Weights of a small transformer language model.
Size: width 256, 4 heads of 64, MLP 768 squared ReLU, vocabulary 2265, 8.46M parameters.
Architecture: embeddings untied during training, some layers without attention.
Training: a variant of Muon for these matrices, 351M tokens, 5605 steps.
Each number is 500 + 25 x the weight over its row's rms, rounded and kept within 0 to 999. Layers, rows and columns count from 0. Numbers have three digits each. The size before them is the row's rms in percent of the matrix's.

# layer 3 MLP down, 256x768, rms 0.0704, rows 0-144, columns 0-95
103:529521511502503464500492493465551531468481465508476543535508528487473481489480494472537505479474501480470495506488480489486481537463499542506503495525535483513512490498513495479485518484490510546487527509485472504518546490519512542527483527502471517489471470498480482449490516481495426510
098:510521513500528510509490519494506530500529475470506463502484524470471461526525491553516512509433566512519483473464501465484524483532522509446500508490533523518506499510517514532524512484515514539505512506483465528472482463461524492500518501552532493542479495526508504470446533494496528509
102:516529515516490425493492505495457470479469475501454458541434492450487480498524491506512512508517529498490498471474491483490514554497532508454508496486491501454452532527558512534491469545509489500478524514473489513456510472519519508489437492479463496480513496489455510497526523481535558519
098:496527475471495473469477504465508504504491477511525495505515484486464480512548491481474468504480490455529552509484574467499546494525490496490522483511566505519535504468498517534492556493522496534478503532485535503500493472509522562464457429478498481487457467495495486522501518472501524481
093:502487457519532509497511489514491490495520489507507514488531519519457509501530523482459519495488475508453430471489513501494481470488537463502512520471482497456480495465475443535503480475501480484489484535442504499511515524523478513523553487486469533506504520450478518519526519514500492462
102:492469538503465525524495497451483512518461485454458552465484497486505482506484481486525482525530493513507509501491468517511530515522501506451526496548530509487487509492446535514492518505511513542490534553470526478493503500519470507537542503470520497513507501514526497517494527523504573490
106:488504473499484490521546502428504491526486484489501511566518488533500491520537502448483506503493458489493485502537475500485439517516509484510494461483499461469463516492485496496522479503490515529466504549524511509484495494527502562522564493469445508453507511532532516511488499495513535457
097:463501485529534505493503484564498496525513522446472486465496509452498470479493487508452478487497508499538505530503513523515542518512525502505515492497493520487517546481472536490484530466472542484476479511502524500510542520460503445511434466502491513494496443435536462498486491502532528529
099:505509489515505483494552496529467539530508517510527553486505524468483503468505487514516487490559552443517530501514478499490480544485515481494545495476478510498475494532539513521494510469501513486498484470523505529485491506524552487475493462493536448496486488501495531535478463522551500507
103:496508534523520514453496497484499447463464488509503500491510480464493522496494490501471482498521501528532488501505514499480510494509496543477497508489529479505541474485501483480531515506537560497478490549519472511479473492522516476499488453513499461500481514528505539489545501555485472485
101:510546499487520518483485520455489504519516517473485481481546477454490483483490500506522511528497482454496482490494482534514515498475497487482468493484474496504485473502477556553493525500467509541509489463518516473502514461484488560497514493520511487455500505487482520477487501517550480517
101:457514479512510496485514499516542496491465498496492511512530492473501477505518479458532463480511483486498498440503476502516526493510547532483495469496503502482486546475546490577540454515489486485485487489473496536512493498560521514468455481460522522475478486499483511519492502471495469525
095:528503556503500543480504497500495509511519501496502504476500477493536476468489506520525467478526515496496484507543543511476492488486550515494556491484499498536509525504481509544503518472502491464479470466497537431532516512484537568511515533547468495497554450534544502498538503483504530502
101:503499489508499530483507519540583501465525486505501512525486549492525507528519545515475481526475499467563502497450506474509482512507481513498527530448528522478457544545501514486469531491508531507459528502531507489524510480505523538519498491535547505481491437475498530529496476509484477451
097:492482490478510503471502492550496530522518482502479473481510513520517439499503491503509513522483525480536474501499558465501544500494515527432500442465506464509509509525487457508510494477517447472538476482476477517479547494513479519488494523465505490444518472438504482517532529499474469518
097:501499499502508507517473501538468495520564477507518490469545475435491470490495535544511496460494469542514454472518490471494457496465475480497433521472483448464515480511503497507505507491482505500569531533522449478497498482494470464461473528513555506497509524503526471475514527498481515473
099:476445493493479511485520486505489512439489465475464483507463500536537493485465521465503504488543495539504493486539518524527490500515520477509456563506511504434520514505514496506468495512507476530461497518507480556467524520523519503530508504496493464517453496523504515500471492486515489485
107:474506517522527549485472474575532510484480509483490475467524499492486508508516498512527461524482525476477484550485520508524556522491535505471556498497543483484427520505513464505512482518486520560476468548508491500504483498527489489517508491480519528482544515487492544484493488540519517510
104:508500483526469462525498502534497530524448477496505531555520514488483485529486510513547490553528541491493508491459503468463504450500520490498455492543466492509473522493433497501468515516509531518518524520504484499499527519511496477478510475488496498552457499487483473484493466494518479504
099:484486511488486531488466492475516485489500519531479501522444488538490538514510483531500543488543514473461530521544489523498467491496513465523507514509432490546527490479482488496522480451535505556475464505488460505467503493501498466528473513509520493493533477522529460526483492523499533503
094:535502470539555501480519486511496499511516474522513516487489512537459544527512503484508519476503508512482499534503494441528553545510483496509489463507508499481495470481468506478511498481553502520512532486494493492469501520499536518530521485518488488474517485487551520529485529509515513506
099:476503486497502508497502499503481544475558499498498493515535516507497450499434507494488478553518484444523523525525546481518480447476491501458489503530509471493499484505462500489518481496553511480458522475550505522506505477512511485498471512502511461510496492475531471515459519534474515489
094:464508505516473478482476541533516531536542532505504530522486522473451498512504460516509481467513510455551494503475498477571482502503476492477501508527532439496486512518520498523508497497561493504468487505506485494536509482509547518428534537514496479525545489521482521520564472486497509494
095:490465537512522534475478474496503445539483459504492465488513521516533518495535522468496477480524520461486496521510470518502469487513501495524492454515510479478488478523503494480506480512513483494472546490511462511523512465491484536499499506505529464508546488532532465520558499535504538508
110:520543459522509501512488498563495527525525502505500476486451527457498558505478563499482465472392481497507477475499522539554480534541450508494488552494497514501452491474523505499507478496522498517511460456509417486477514510466518472476485497510479477489448519515489524527511498491496526477
106:513491473486523547505472499499480505469463475500490521535482524489513456505507509524484489539526497477478509473508519503495521446523494471529551488465494496524503465522485506499515537513527514502492517471524497501565475508512491512459515487566508504477556512506491527501501483460491528506
102:601495491477495468525462549549501469489490553515490477496484504479485495533452484495456525484500435530512497532534470497538537523499484473509507531464498495411509508501475515499468468491467552495517437495491481503470496531476523494480480508509495489520513474500537491485494510539530514493
095:512499566451516485478471525482495479487533470536458518507514457548502462466501481480482510536485452491476486483512523548486487471490496495533476476496510494447506539513502526520491451490541497477493500478495472504485491452527507515504512507448484513476525468494478460499489479535465523483
097:495440519502462496479501480504489491501503468480508504534486443497545475509510502492518475492490517486498520485509498507505551474454458488498514475440473487459498500490493516468495511512522498497489515494503525495490501545484488558503535500516500472516434499510488510477478495546497507517
100:474501515487521521511511475511500466477512495475481503543468487539462484513501520465494512491500535517508506507491502488464474479493515479474547493490531501498530490464514517497488474525518486517490494534544494478507445524491509486534517456469507511516509493472445473572494533476509501483
103:494489517495501498486509514508505473522501553514493477530479473497481484485458511456491498490478458487505491467467503482554528510521503486523518547534491508420497476494496468512530476525492525505488470491484516494506517460513485486474535519490477486488475506480514448529522449516506570506
105:440485521536480525534483502461481539497503496536498472467468546472538522504494483507480498483500510555486541417529482502493491474512527515578508510528519461463480480498453507503493485461504487455535517480490533508506516487542550541450494477536525509518541463534505515509449542512472474474
102:484502489517501542545531485473539511503524524524463515500494512465549521481478446513491542488524473509489510515495498483447494472528510475468474556494502464510505525476519498489505487512536460455529497499497499482543487500485513510502500475532495519444499516541492561524526488469553517494
104:499421504479517505474514496431537498477468505474548514506501492533475531533476470519535463521547464482515512551517566479494425481517453476482509508461478455521502484471521504481510508511516488500491509525540500480517477492497492489478530492490494511488505473492480524532505552512499498504
099:554510471477504465492489493530476501526515544468506502518482454477474476502504495494453561526499490518515504480461449499508518473559551494503509468557482501458513514518502459510495514502496555518512504489510483555524528484537474482508517492492508453454474491480477528461571478539512529477
097:524516469510499515469504492493496497486498498505504497533482466482481548458492478491429534484511518488514524562465488468493539489513541451462467509510523483524494543492487510482505495524466487539498506494538511493503502472507536511476519499481521492524512495502519524500474488503506507505
098:506504504508479474499459481500469538475529462522514476533483500527490515463499516491475515520485446526545460492541493427483493484479461506484522538499536487534472489564462527515489479528460487437510474502491531546483481508463483517507517522519521498532517493493541498522483485506467517490
102:472525493520513528500488517473498512476509491485509496507460509504485497477566499537475506520489515532520498521495506503483523505509503525524551456475544489522574535484525512484522503478497445454529488470486470478449530515535490545475479528508517487536563468529497497513530506515474462540
099:500556502448506494457509488498482511495534519485480521511494500486463458470498500527480507524479504513481450532506521495578516538506520487502547517541514530478476524479496513508516510510474471517489557502521521451524452481474523508497488491516472478535551466460497478466454528509497580512
099:522472503469500537497490522495507422535501530529507424519520495491464496520495491453513531495549508484537530502472469513439525469475500512492545503494498464505485515510523511431547518495461515512523480465512513496506507517487520486492528487461490476478492511517482509502486496542520465455
102:512531493483520497512505527530533475502438502469515487537487491492488520526522491504583484514515486500512471487498522543400494509433496503463518445518509550496520540487527513465478497496536504475504457468480476507497514448469497542524532508506498503531493487492498530488489511539495504512
099:484496506469476489512493483518492535511519515500554492554495497500508503512440509460503496494469525505496500525459498510491542527499500492533485477495502513519504478512491504515503440485498478506551474502492496535482499523527495461489476506508479524497457531494501517479476502468498466500
099:528526506492469491512480474501454508494481472481530498470506523475488501435495521515534531492504501483527490498528436523545536504502511483445507477506497510502496522522486505545467498520510540522470504492503520515513562501517488489519466504483481545501502476475498475532478492496500483518
097:523505518509527506508460463502554448520520522507467481509495449475511514512452513535497519475490508513496485512486539536508524511463463531521486513546507508484464477483470501468515527532481461509528484473503500510529492519509525508507469481485457480495527504469483479505470492469468528528
096:493478549485489481494517484482458527500461507493484521491492497488469525476481543489468506524508483517513488516506460457511454487517499543508504526501511502494531471482515482513529549500483488519491524507439511500521499509507514499499478507498497506505501532500503502488502516527487489524
091:524481457499538511539465483515511472508470488506514483528487462522490548490554569497449514505578485488458508485527493489485542535528502479482499482488491519522491498459471474513525505464467485475534483485514529518502508514498474516478510484509543494527496535480509508529507532498501528508
101:506551523485476458519491457473510495481452485513512453517518510527506467506490505522486519539524451474484541503517509445485503484524494516498478534529520472486528522479468482530505528500489529477517554508461499520509449505488543476525506488508484523496505498514481505525481514515485533505
099:498475491478533490480503504489495512478473471498527498548532509485509488490502494456480524465542465510508561518495494476446430518535477525504489500510517499488521478520519501525475527495476490511472471557517492489495519486469493552547483517512510479493481498494499474447530500542490490515
101:534526433524537506486492493484486488542525481463473479493545490502495529515513460509471526481494509469515513516482464441485479512528532522490472485499473470506504454521482490503462515498531478468527446560504499467494497512476510541482477456540521500470473557499493513533542518530513523503
101:516482480459518509466523507518495505528509543530523530495508501461510502516496540514514526494500473457529521515514525466446521514480476482498512507483460501452511524547508476459488484482491466502541493514527492506519484509549503524500527506497526485521518514512467479524501497497513485506
100:500522471474526512535522515502468509477544515456535493507482547523491506497554524499523485506500522486498518521522533482493492500519536486487514565532473517470537517483482489469502514513548487494474501468520502464543507485492532495451469499490523492492512512485503542511525544509484535455
099:528455540518483522481498502532509551550532528495473502482497525473505498520462462530491509533490540511518506497516546492509541511520504489515468508510504466500500503452470482502548507483528472545493490512482509486474475450519529544476531486511528463484528484500496497476495496478534484525
097:497484506461466506476504478520491509482522508492520524520435485475489520444533480550496483527506495499530486439514483534491545559473499496527577521478513528500479482513524514449496487510475530492473474487487498477497517544494521509483503530485507540486524515494511509499494474477533499480
103:492497517506513492514482533508477481494518514493506515492487490471511448511540507471489558522516530473518514506508508492480432515519488488525542509514529487503522509502542475508475519489499524485468517510541464503491477489440513486520507531456443480496518508511462481460492510518491489486
095:504487468488508436446557523518476510485521515511519524515500518511494493490492521520494491501498451479532509504493486461504492520530510519515426520546516509487534482460527508530490470518492506501490500498485497484518536515508524493515514510499477523521488477483502502465493469457446504463
097:504483490483482486460511479488489487490530494543462490512455509495442522482488492519530492517527526473512493519526501440490528508527507504486509494468518468511488538578527507467524509500553486477484509493485517433499493483503507614522520519520489536496527523546527500535483524501502476539
102:499475449525496519518510499507515506524478491557467519501473501505445535527487517487496491503492525504521481468528543529475557496504512506437483507534516516550489481547480461462457472487461497527521507467512492522515512478519491516526471485510489468472538482479507517504558510449506519539
098:493480506500537519515512489460507525507475506520519491514524492552507547510502475492495508521517518479500530496525481464516481490516479461514515499490460527526517508501481498522487405516525485482476520514485471473516513512523477457547510501498524478490479506457498506482483470525514524484
105:475531505520528509479530459485488486484462540531509447483472532499459488526500484478507491468537499536520460473523522491477544523511495545494516516509472541509482477547519497514525488518482501462482469508472448518513502505502528492496493510487479483496488545510502495473458464481490480501
096:506483489504515476540517503451488470487475515517474518495462529512538490490559507577502540508494458515514436535493509487482507457503523497484478509508487529535522503483478533524454514526495477520471483537531511483580519505493514520509477513484528445487500509433518508507525489506532463445
096:515530561473530524529503509484538500507474506496511536493463500535523518474547456477467509561471484539467507531503457541492510517523508493516505471512493566508529471494518507480518521499501461501528516521487516485493434495468534518517491495469501541554500490481508484539506489490513516479
097:499474533506509564503542437516488529488477487511517536479483475515422490508487472480504529558522469520508504525502535542472528503466483542476520509485489539478504493509490512521481490480506510546499495476475503499544479484495466460565470497509512508510507492461536512504458447543464525518
092:526523539478512522476493506465483529532481476522483469501483506487487462508495512454511533513500467537489507463497499522498507532515484492505504560472494489499506469522504512498468460508495509494471473492499494531532496542508479506467525513495450493508533534518494480492526536502471475519
101:518467468505473493473480492504557486573528454484510477505508509440484511479479495481486527482535506486502469505505516529470445502511470536452502503553506490497554512489530468538534525512518522507513491486517488529491508519522484484513504521520516504548472526535501535481464497543517526498
105:459484486508529480523501540549478515522522501548512509436513525503515489437504492482517538508480486512544528502495477480469508496489464531528483460517491471540471496482470523519467508511500475454439492493500493473495501450524470502497479551523531513503485452541497544501498484500450546539
096:532506487490515491494532501486481536511534480523489499488508494445470477513502472516514498537459505490491512518475463497534497495517500526531498540481528456459494503500509520514480515502503477510532513449490481477497502470500480554487558513532574489497486492503526487513472512500480535524
104:510489531523537547510477520477508553501469502467527502540519506481475497490497479462466506436515483491515541488498510563536486482469496500506528494487525494544475513499448508486513446501496508439513499504511503463500520490484483495500497478519486497517489507478530519468494470526508454532
099:527550514500500496479503495486457528494500528478501475523505486460463495505474506525539506473459502510516440525532502450517417450526536521534479485489523476498505474508441486499467488485543514508489452514497521474489498489494519515527525503513521499483495496514529544527517510549487469505
102:518507444554531537523511539492485509504461487493492489500510503455473478465515456511528508535515496483517468486477533539486504490503515512516503517515525448520480501499469560479486484512522542483485474495501513452488505463517467487491515492498507437475479482516528515474505475511486497553
098:522518490500486493482503498488514480462500479532508440517457502496482517534496458512479511494513441534463511545502491462478535506532486513519534492494470480533504577470488472526491511464517466491496477493526440534520490453540506538491514490523480501550510497500488500550527494515484525468
100:494513464530534502463507493488491526499486468507514478518460500566504460466504510528493505473520540493478552512475495505516510471507511528486520457517468518520470487539511517462492512460533509521481499491531474500515516523492504519474488459494464549456506497512466510491468499483517433461
104:505477554518519485503504466495511550515510469470506504476542519537476486509500527523529446524468529488486501523494501462505493510504542528431470523540524542490505541479438495483506461497517488472509488474439519526450517491517477493501478508491519475540482514479482541514516500468509549459
097:453460533517513508517479497559515480478521523534489485475505501507526519521489447549551524489522493520510490495434483494504513454504515523512505489510514480525490481497537468513559498488492539503480507472508511463469521505528476569512479491529513488455543546498462499528478525514518523495
100:555486487495505472483449506482465538498468526495468499489427479528469480440472530508528521481491508498510504517505502510469520495496532488555487518502504560503503480480531468519478496487461498498511468507501527479488515508453534474498534506526485508488489502499481501418503503530506503530
103:460466484484519469442497492490488510514508480481529506502496496464504524527501511488432536486510506466553512490529503485516469526549512525487493535532519488462501551468503472560500506494508493526510509490492487544574454481494486492488505495497507496539471497525514456493494527507521551529
102:470474495505486505460536511513510493498477505502501531489511466498544540490499538513494514467513503504505489457504501492519517449483485493488502492497542499436504506487467433491507487518506518460507468502489457477466518487518501437465506479510484514475515523440493493499487484443548539492
093:492504482501506466498504521530454463509502528486500478485485464478473521503532488439526465491493522502484495494486471496504524513517514492486454508540504498497448440442484551452505511485500513506489528470501480549497478466495520502495447503453584492495496526490466477523561461522501514511
104:471494498444506488513461460516518497508513556514516480513548494489512491479531521514526497530533545539492501532473530547485453471471506461458480501504503512498497517440477471513519472514493497500528499471497513482512460447503498448504561526498495506474500493504534478466482457532471488499
100:489496521501465474496529447467483523475509513496514448500486497528509516498471477476465516477455426510493503503520463490499517504488488498548510495492541482516517565529487485513513523526532498498490531497514499489474517480486507499500557487510501513483504527529543478536531494514570500496
104:506475488462517489495473526538510449521485491495518507547479480496544503466495459505501487532514544466498488505522511487493467492493507522490467439478515522497510531415443494489510510505485487526490477524499495487513540509480479540495465516496511510518503503512477519493469494520513512506
100:465498493468506479493561455519506522480549502530516470533443489525538479491455462466541531484525471472537499494503489477505497493487512489475498486516533513514471513459493506535520511555480485456512494548473543512495539481503452496485509450494514480505441506505522508483506502486481483500
094:523477548530517479487473510505469484533491460455485542509522512454502522472534494494478508474478518482517515520487508481513456484504516533503509517511514498517526481523498522488493456521477511500479559462459498490461542474487455491501471489516476540486461505524493515499514505488480507497
099:476479477507520458497509488514497510441487510483461479498529531497503508510460470510461476494534505461476501506452486507499561569456510485498515518486484469563535477511469509520502520497591514544503490465522509462536526494537506510495483528527458476455496544518498486482516529495494523506
103:505524509523515478479565507551512501505482523513512544453546485465518463474528471516455517533563526497498508490519493477499523504539462531485471499468488500458472499463490478539517483505523514497507513534536498473532455521530510461508475506453540520509498471526492483515443518493519486520
101:505525497501486521491504507525517476523502534493473471493509516517509525501490490474537460523496468528560463468477472490484463457469464481477511470512442523516468536490520516483535520503511574473494468509511525509489492538490519500504525480524509523489469469503477482527502497504463496500
099:481505498504501504536499517514499488505469477508503506463519506500531533445546485503506515477500514481517510511525511511509510510473512505516530546453517531484494516483480491464513514509505480520503464496455477498498507458441504566502510524509493515481496493476485519496496510473527499499
103:524529482542508500515518497460528504504458491525497483499487532505438518527479567524524490523543483508515529487529515458502493492541473530504472512491489505498440523539511487469494481525539512496488496478487500519543471493453526512532512460504508499513464496530515497505491510453476468461
101:468460492520501483495470500494506484484517496480535560476494557569484514454499474514488511510494483494480494487463454497507505513489516525505509494500531593486515496496539445497509525491488472542486520522467500484509527488492476514510478451523517489482479498561502524460499507523466555506
096:505475479505475505462497463506498516485524527536502459487480478538531513510501474530492516466485511487483500511495517513483493480516542457479508507499498527506483491507543481506523498518469488535476514537500460520523517511471459468517504507481493476513499485492492467498515497480551474529
101:494513469522475535535485500531478462483505500539487540524504491520459525500456529499505508482473540506540516509488507515479514507515530526518512466487501514533444502509443481469486549507487476495546532503463491489587482508484487491538486490488507501543488517533513532507524492510514544496
106:478495513475536527475522474467506453463497531462511518457489516515521531489509479548460477467472522516484483479483489510502491537485493516522469485483488497477522572534530485502537502504519522547514483499526483522441486516480483548484505520508539471498491514507489495457485488519461500516
102:462472506492510510486475487480509515504475499530497429449489477484504525514470496454472518517462456466456505487495488499488467509501507502514492496472545511486515465499508541532497496553549497507520507523500522521503507483499528509480515504472506503466477501501491488504447505521499479499
098:502489479522516521499512491547515532577473538507523503522534523477462501511478515502511440488517495496546500508534527538542483548499463460512539499509535490482508518536501488500491451486506508492516505534511490516499529471474521481472517503453452560427514517478540498507535498539488520528
096:475474530516524503507497480511482510480480519493524471460497500502472475463536457504530522486482545477524503504508522479526523557485502499493493456500487460483460468498514549490513422541490529543537452489478526516484525502498494550492490471525510472531512518487485495519475502508511489473
098:462442493545520482479526512498517513471487532478500505552545479450467498512502521465505505528513484462491481503476498477506533495529457537463495459474533516531473517514538507516467518443515483511516540473480516506486476533477472533487496531464484443500505534539503493535506490454519492513
101:523484520522490531447503527476489516503509524498513511525515538516512508515529486507504506456529522525517541512488476500491525519466525505495530503488464511482504470512453535486522507496514547497519525529548483495460516460539520495494512496472514488487533534492445485482506534532478462527
103:527527490527496528478495489476519500475498494494545502498518474442489511465488509489511511529474528505433495472501543455510487485527538513456502518545506470476518495535497480527520482470517462548456500494515482527457505483502474518500512496502522430510475529494517543501495537482469462472
102:494527517456499531514524515517483478499502503498493522508519497471512505544462524490495507518497489532496514527515514499479505496501469545492499485498487501527498502441530509540519499549523486496470487518471496507504471531483476491546497521484517445527450510499522462483486469457469518475
101:488541483542497479525506492506453480533481484485502505523487528464490470496490480491528526502450499481544469476494531515541465516481496453480489441520501460577481506493507500461490480450494489538514459480500514509517503510509508498502501524462518485535458490530498496485515516486531507544
096:497481484468522508497521511452479494505494518495518493509496500510521509485533505514524485494516500472516431527524544498490520502492497466483476477482518486536474509486500404529489502506490489484514463523508515509508567504489504505517465510525527513514487505494489472464544500514557477504
097:471530537507495521516504496509489496535489501498468496515487497500510504529494479498487470478509495510522482515508532507543507517506518505514508481495528471501492495522505485469483534521500504536495494537524527508502496502522528464491507519530526520503505524442496508508554501497491497458
101:459524489510517457507511460533513445496503491487504518497515464521487502506496516529499537450495500493487544484515513520512535543523499521514467451487475511486514482484497482511491529496506490538504484516558496523516478472519466567531481532445459536523474502525493509489529509491494547549
102:487487492532533485514500478522491535497420478482519451522486530472508497501515554507495505467453510516527509530505547510504433544486515457496524496463523485492519561535490522477502468516537495518509527524495499472476491538521496507493524494523486509470527559521523492510471505507479516507
095:493520495504512458507518488520456495523526460523548514474494516469549433515516523490504515535479476505464505483549492533484510536532514462484546488532528529470474495471542500534497488488526502467523506508499495459461483491486518503523457514517436507526504458476495510444505480503501473477
096:498496522459528492569476487560518488532519550540506489515560511515504527492484460469502459480472495492512493438515515495531516498503534489539469488530531491513468477507471549463513511487491532506494488483478523500516555490494515494491523513475449498502458511519519514500507504480505503528
097:468527495498488487501497494539505471556505529481490507504551482436464487514494495525523478506544513449492508484501511483492461510451505460529458468507482495477460468557545481489538503479492479535478476495520486476478467499512529515487498498452478509557475481563491522489509490514452512477
099:496509520488485495477466497518473487509513504523503496539497486529510471514459497490453464544491510479442469526489514517467500567465529515502532470478549505494531485476498482515517477467497450474498490476514526489464517542516501442510449488489486519462534491484470499476456472498494502591
097:462442469488507499467472501471480502506473500493484501541495490436512517487492470465547460505510487513498509499491497462474465494479530501516485461509496494476502512512525482497441495543519494457471549460515497477514526517461548481564474502509462535490492519508555501509517496505505519506
094:477480520540512524510462487443503510521503463497493498505497495509486492540514520481469530543511473510470519500558468516512523523475540484459520491534518464495498501436499492526527539532457500505539495461510499508501491504479523499498494535484511480549502431525516498516553529474515498519
098:501456499504528480492474521510459542509507505471459507532492504474473516532475508522508506448532520522485502456501457486521494493518530507491460544533487497492492478536541480496450517505524489502465517505547494503495516526512461525492507532492470472496446459506502497479486467491493496482
098:520508469509484513487488516505532517541496518486516524519457509548502440476455470495518470468509523467510512473491476491479468505519494521490470494520505542502492498484458500475493529467495494519486489490518503483538519506446542472480479505466515497504490556484533485502524482425487502473
092:541477500487506478493514504536488489487486477526467507472451498481491534499475500522506530497489487498504477496497497527544509491473495436508502518506519495507508510451520514491533517452516500511477508492475522458527485549501491540486561522530468517535502520510517480459495509493503500492
102:430478510537487493477493502512492486460506491492495534482491475537514546530477491448491518506529545515457500530508475510500455497470544523531484517483467506447523501503522526511498461485523490471503506528544512532504561469496517539513499477508511505504450517524587538510453524511501502471
102:465486524496477497503479460462488536492485492539523479526488491518532499489525550476465495544499481445541520493550514475505530482492503457513491499540504513521493528504515492526511512505489482520479518481540528464459497513498495501447511497468503510462481555501503499492470522511532507515
096:500472475489486541483489478503517487543465470521517468491537494487512527518481487472447499500465503477512504460516515530478464516485526497520491464487538489517514492494544495506489477469514512478509427467483494504506532513557482533500436492529521476524500525509483498521476516488484468519
105:522491443483521540505501498471510467492461498505528444508485514536512516491504515496498475483498486498515524504512481570502514518514494505487533513500516465498542454510472477464501455490501487521479418463504471494514522475500491477484487551487469486516495555522482490513495501519485503484
098:511510511546514503509474481533500492504486492517509488476547502500515499476457502411493469506509444490515517522514500501522518505494498512495508502468407474486467517528526472528487519470556470467508483490482501502492454477475475536476510496500528479512496475497523526529491489482481492489
097:459516477532534542510511504509469480490534516500509534491447509469484497493495477498530515487551493491485489513510483552520462488471501484526511523434509496496534467501494491498521442532535490534490501492542478488491492520491492522496535475502512501491535504517496500482504438467498509493
097:457539518482508484463486541489516495477490549508497480495516511512496502491499503491542515525501517507469501509527483493492544490467486513503501512515478495481490435483493477546475529474530471516490487499487503517471522487464498502482493462497486475499499517468517539483536498526494484481
100:482498442497444514465501501560518533532495503498493508519480517504474464527571516482486493501533507499561526486482498499524515543523504504490455509482497510480495474488466489523484505497498545471458520513534534493547489474528505507502478522519489474498468472484530491494473499533480537501
102:496491529485496479555504478468477491466531514471487506507534507416500515474497493539466474523515526498477455495534444490489467479498500483485500486466485530505488525500487549512482444481460518490496501474518500534520476502459506470487486498500497515510528505504502488518463514467510519475
105:535500526507490538496514495506531497477540527456500513492502506503492485540500507515505485493525485533512554515532475496488536450502487477537514443483499493478529492492485515501524523515538522512520559499559481468545499534472555486492500511501528498498536431495485488502538489510500466489
103:501523499474501521493499483502526484523476480487520575515486475580495492504489469544509583463482533493454505509471528495512535513430488511518574507485498511490515503521502465498480557487497545476499496505528506469472481462476492552486536455515486512529535512505510552494497559521546504512
103:503424482511502482490502461507461444502449552516509461515497508506476542497471517489473510484505497509467497504530506513502450474502515537475541509480489470466519538512483502515500508491506480540503540497467477512502501496520468453480529481520495438511511545501492483462531487538553465440
105:508532470497459474503557531527534487510487531514508475477502490510530497472490527490513556510511518505510504489466513508531501480518515502500453548527509492488477500486490456535494465516521463491482505489479448524512521480508502521524477495480452439468504514526507497511533515516519506520
101:507476523488541473499505491492534485486467496491510506475479482518499494523518512474465529515502469505510523477534487454511467477506505471466481564484442480502541490464479536536528528486509496474535546497509492513502492493521475456504489526523498483500514537466531492492486478487505522475
100:497494509489517480487501591518490487504468516508511508520478534569547525491498494508526524539495530547503478516521477496553476494443468488476496507476489507500483494486494530541529480453467490494483525465495528490497503479526510484516478500522496520501488531509559481505500511508551477489
102:469529555498502488513490532476522510494512487499486471562518489462523499478528533513531523466453514500528469493518515518478487462496468472544546506483457530463535538496506519497517520548473514466498525535491480512516506527500438517514484499463518519472458519509476496499500466510472507500
103:488459528544504493501480547489497484495491471482505502507472482534518478473495434476523519486486497533519504506508551513505492478461501540511484506534495455527509531498501504503465537449497445447548511512497533490516504464494480496495503520452483505534458474532500487500498552447512511534
102:497553467456532531459504483495506518523476498480449525530496494543493513515531488475484508495514511515500495520467492499502525472493592481522463512519503514597516494492502510503494485524499443497513527529513556460528489480480532495500477498498491471524450476529514482547564493484508485491
094:516537469495491498431493540474471481519507493544497498499503544501519501518494531440505475479591536469467497497516503511520491483556513520514476473518521473501525489486533469530497492491455527526511513455480514486516443496528477504551472447495530495505497506511455509491504497514455492518
103:448506480501518496484447501531469522475477486500488485470500494490487512471504439513489487528405489457484503483480509503471459484506467491482559492467528493528521496451491511492525542519491495483518484475497484513529498491458468470503531468500507513488533511478556530532450536506522501509
106:510458546469480459483510485492491515463503496495465509463480502557483474467496539514517485500449444493513483498486454504465468571527502498526480472497519495514490494518512534503524426485496514499464492492437493502470520510501522484499505516491478536487513495539504492503550511500531525469
098:480466497448467482490507519500433511473526523467514492460469461515497533524504461483492500508483487528452461512466497500509517490517527500464469509513475517493420527504480449561509531479494501464491462503471453521487511501477487469473529517491432488521476512476513540446459466521523484479
096:503477496477517510487483506437500494520503478499527503516490493487513557483485484480508469515537494526465533462477517527530533486487511535477468510505481465468524507516471503510478522455539479457529513489541498522563523475500476550491536509506519533496440520514483482474465480510488496509
102:528470478467505517501507506493520508511482515463491474484482497509514476520499515454507465511459507533489495522550541462550483437516503516512503504502545500497501472471498519456495550485509508501523492498536503483493521526486515480529495514534459514506494492518492500466543488494488507479
099:544519501519495505496499494475523503510476513498482509552525497490490502491503503483509504463488503531451549515477510514514482500480464506518509484550481528487488556518490485544506513511522528532539501493485491483451532473471436486460500468487509521471489515484510477544480484501520492472
091:477498546510520509502518497481497535510465529492493487485481501534475562532502535484508461541469518513486514457479509508494479510514553474472509518470480488495546549510514497515502529521502467509475521488538501496484494522488488492496516517508454496511486507472512512487475474519500499550
101:487510469500513527457478505508512502484520474474487476466504527553508491468492542527535521504475502512506521479507453507494531498469527500534514503535522505534481531500478507473474529494516523528515539476519497490552471461519490543531504475541482496510468555471535537491532448530490505538
101:499510468480503485482486516571508494502478533487512521506479474496479534516519447512531482503526477492511516479450475498466498496524498509464490542495492460479474502512474466484507515523515511447495477535514514516515494503484472452479507494501524534466451504484505480532492521473520468463
096:485508502470474474551500497503464481476485492469468515512517511472457509500473531508453512528510497491495486526514522437484513547520527463493508498460506477509476486500465486474445496548547489501484496478503443460505477540487487511488477507492466474459459522510531521486527498452532510492
103:456469529451517521520489500480487469485461495519492446511535478455487498495498517464504508518471473537520430503496477497527501502504508481485525491568498504447464516504514547492472488521552524455484490518531515485517525540523537545505449488514466504471519498508493475496491494503510473509
098:536430508538509502469505478473460446497487520530478471448542499540520478491509491503506509525512495478487454523523493488526493484478473525541478528459516479466536490510491496507504468476449512554465510473501501494490548531471523519539492484475466512540506529506546504487469466523536486479
097:458534479524475497505521505488472479483484497512518498435477502491469489517485495472485541484505539490502484496512506521495494455461463515500490525455507463542535468502518521495488525491512473490541478506488491494484506467549481528466478470488468507471509470508506504493494491525526517459
097:493488481499470521482528507466525460457500515486479504549519476529516527486491514502536485470476518529519536530466498511545459524513524510541469475452441518475488494520510541477481493486500499480508455523520536514528451531505497465501514476515505474500510528484511521454464513511493530489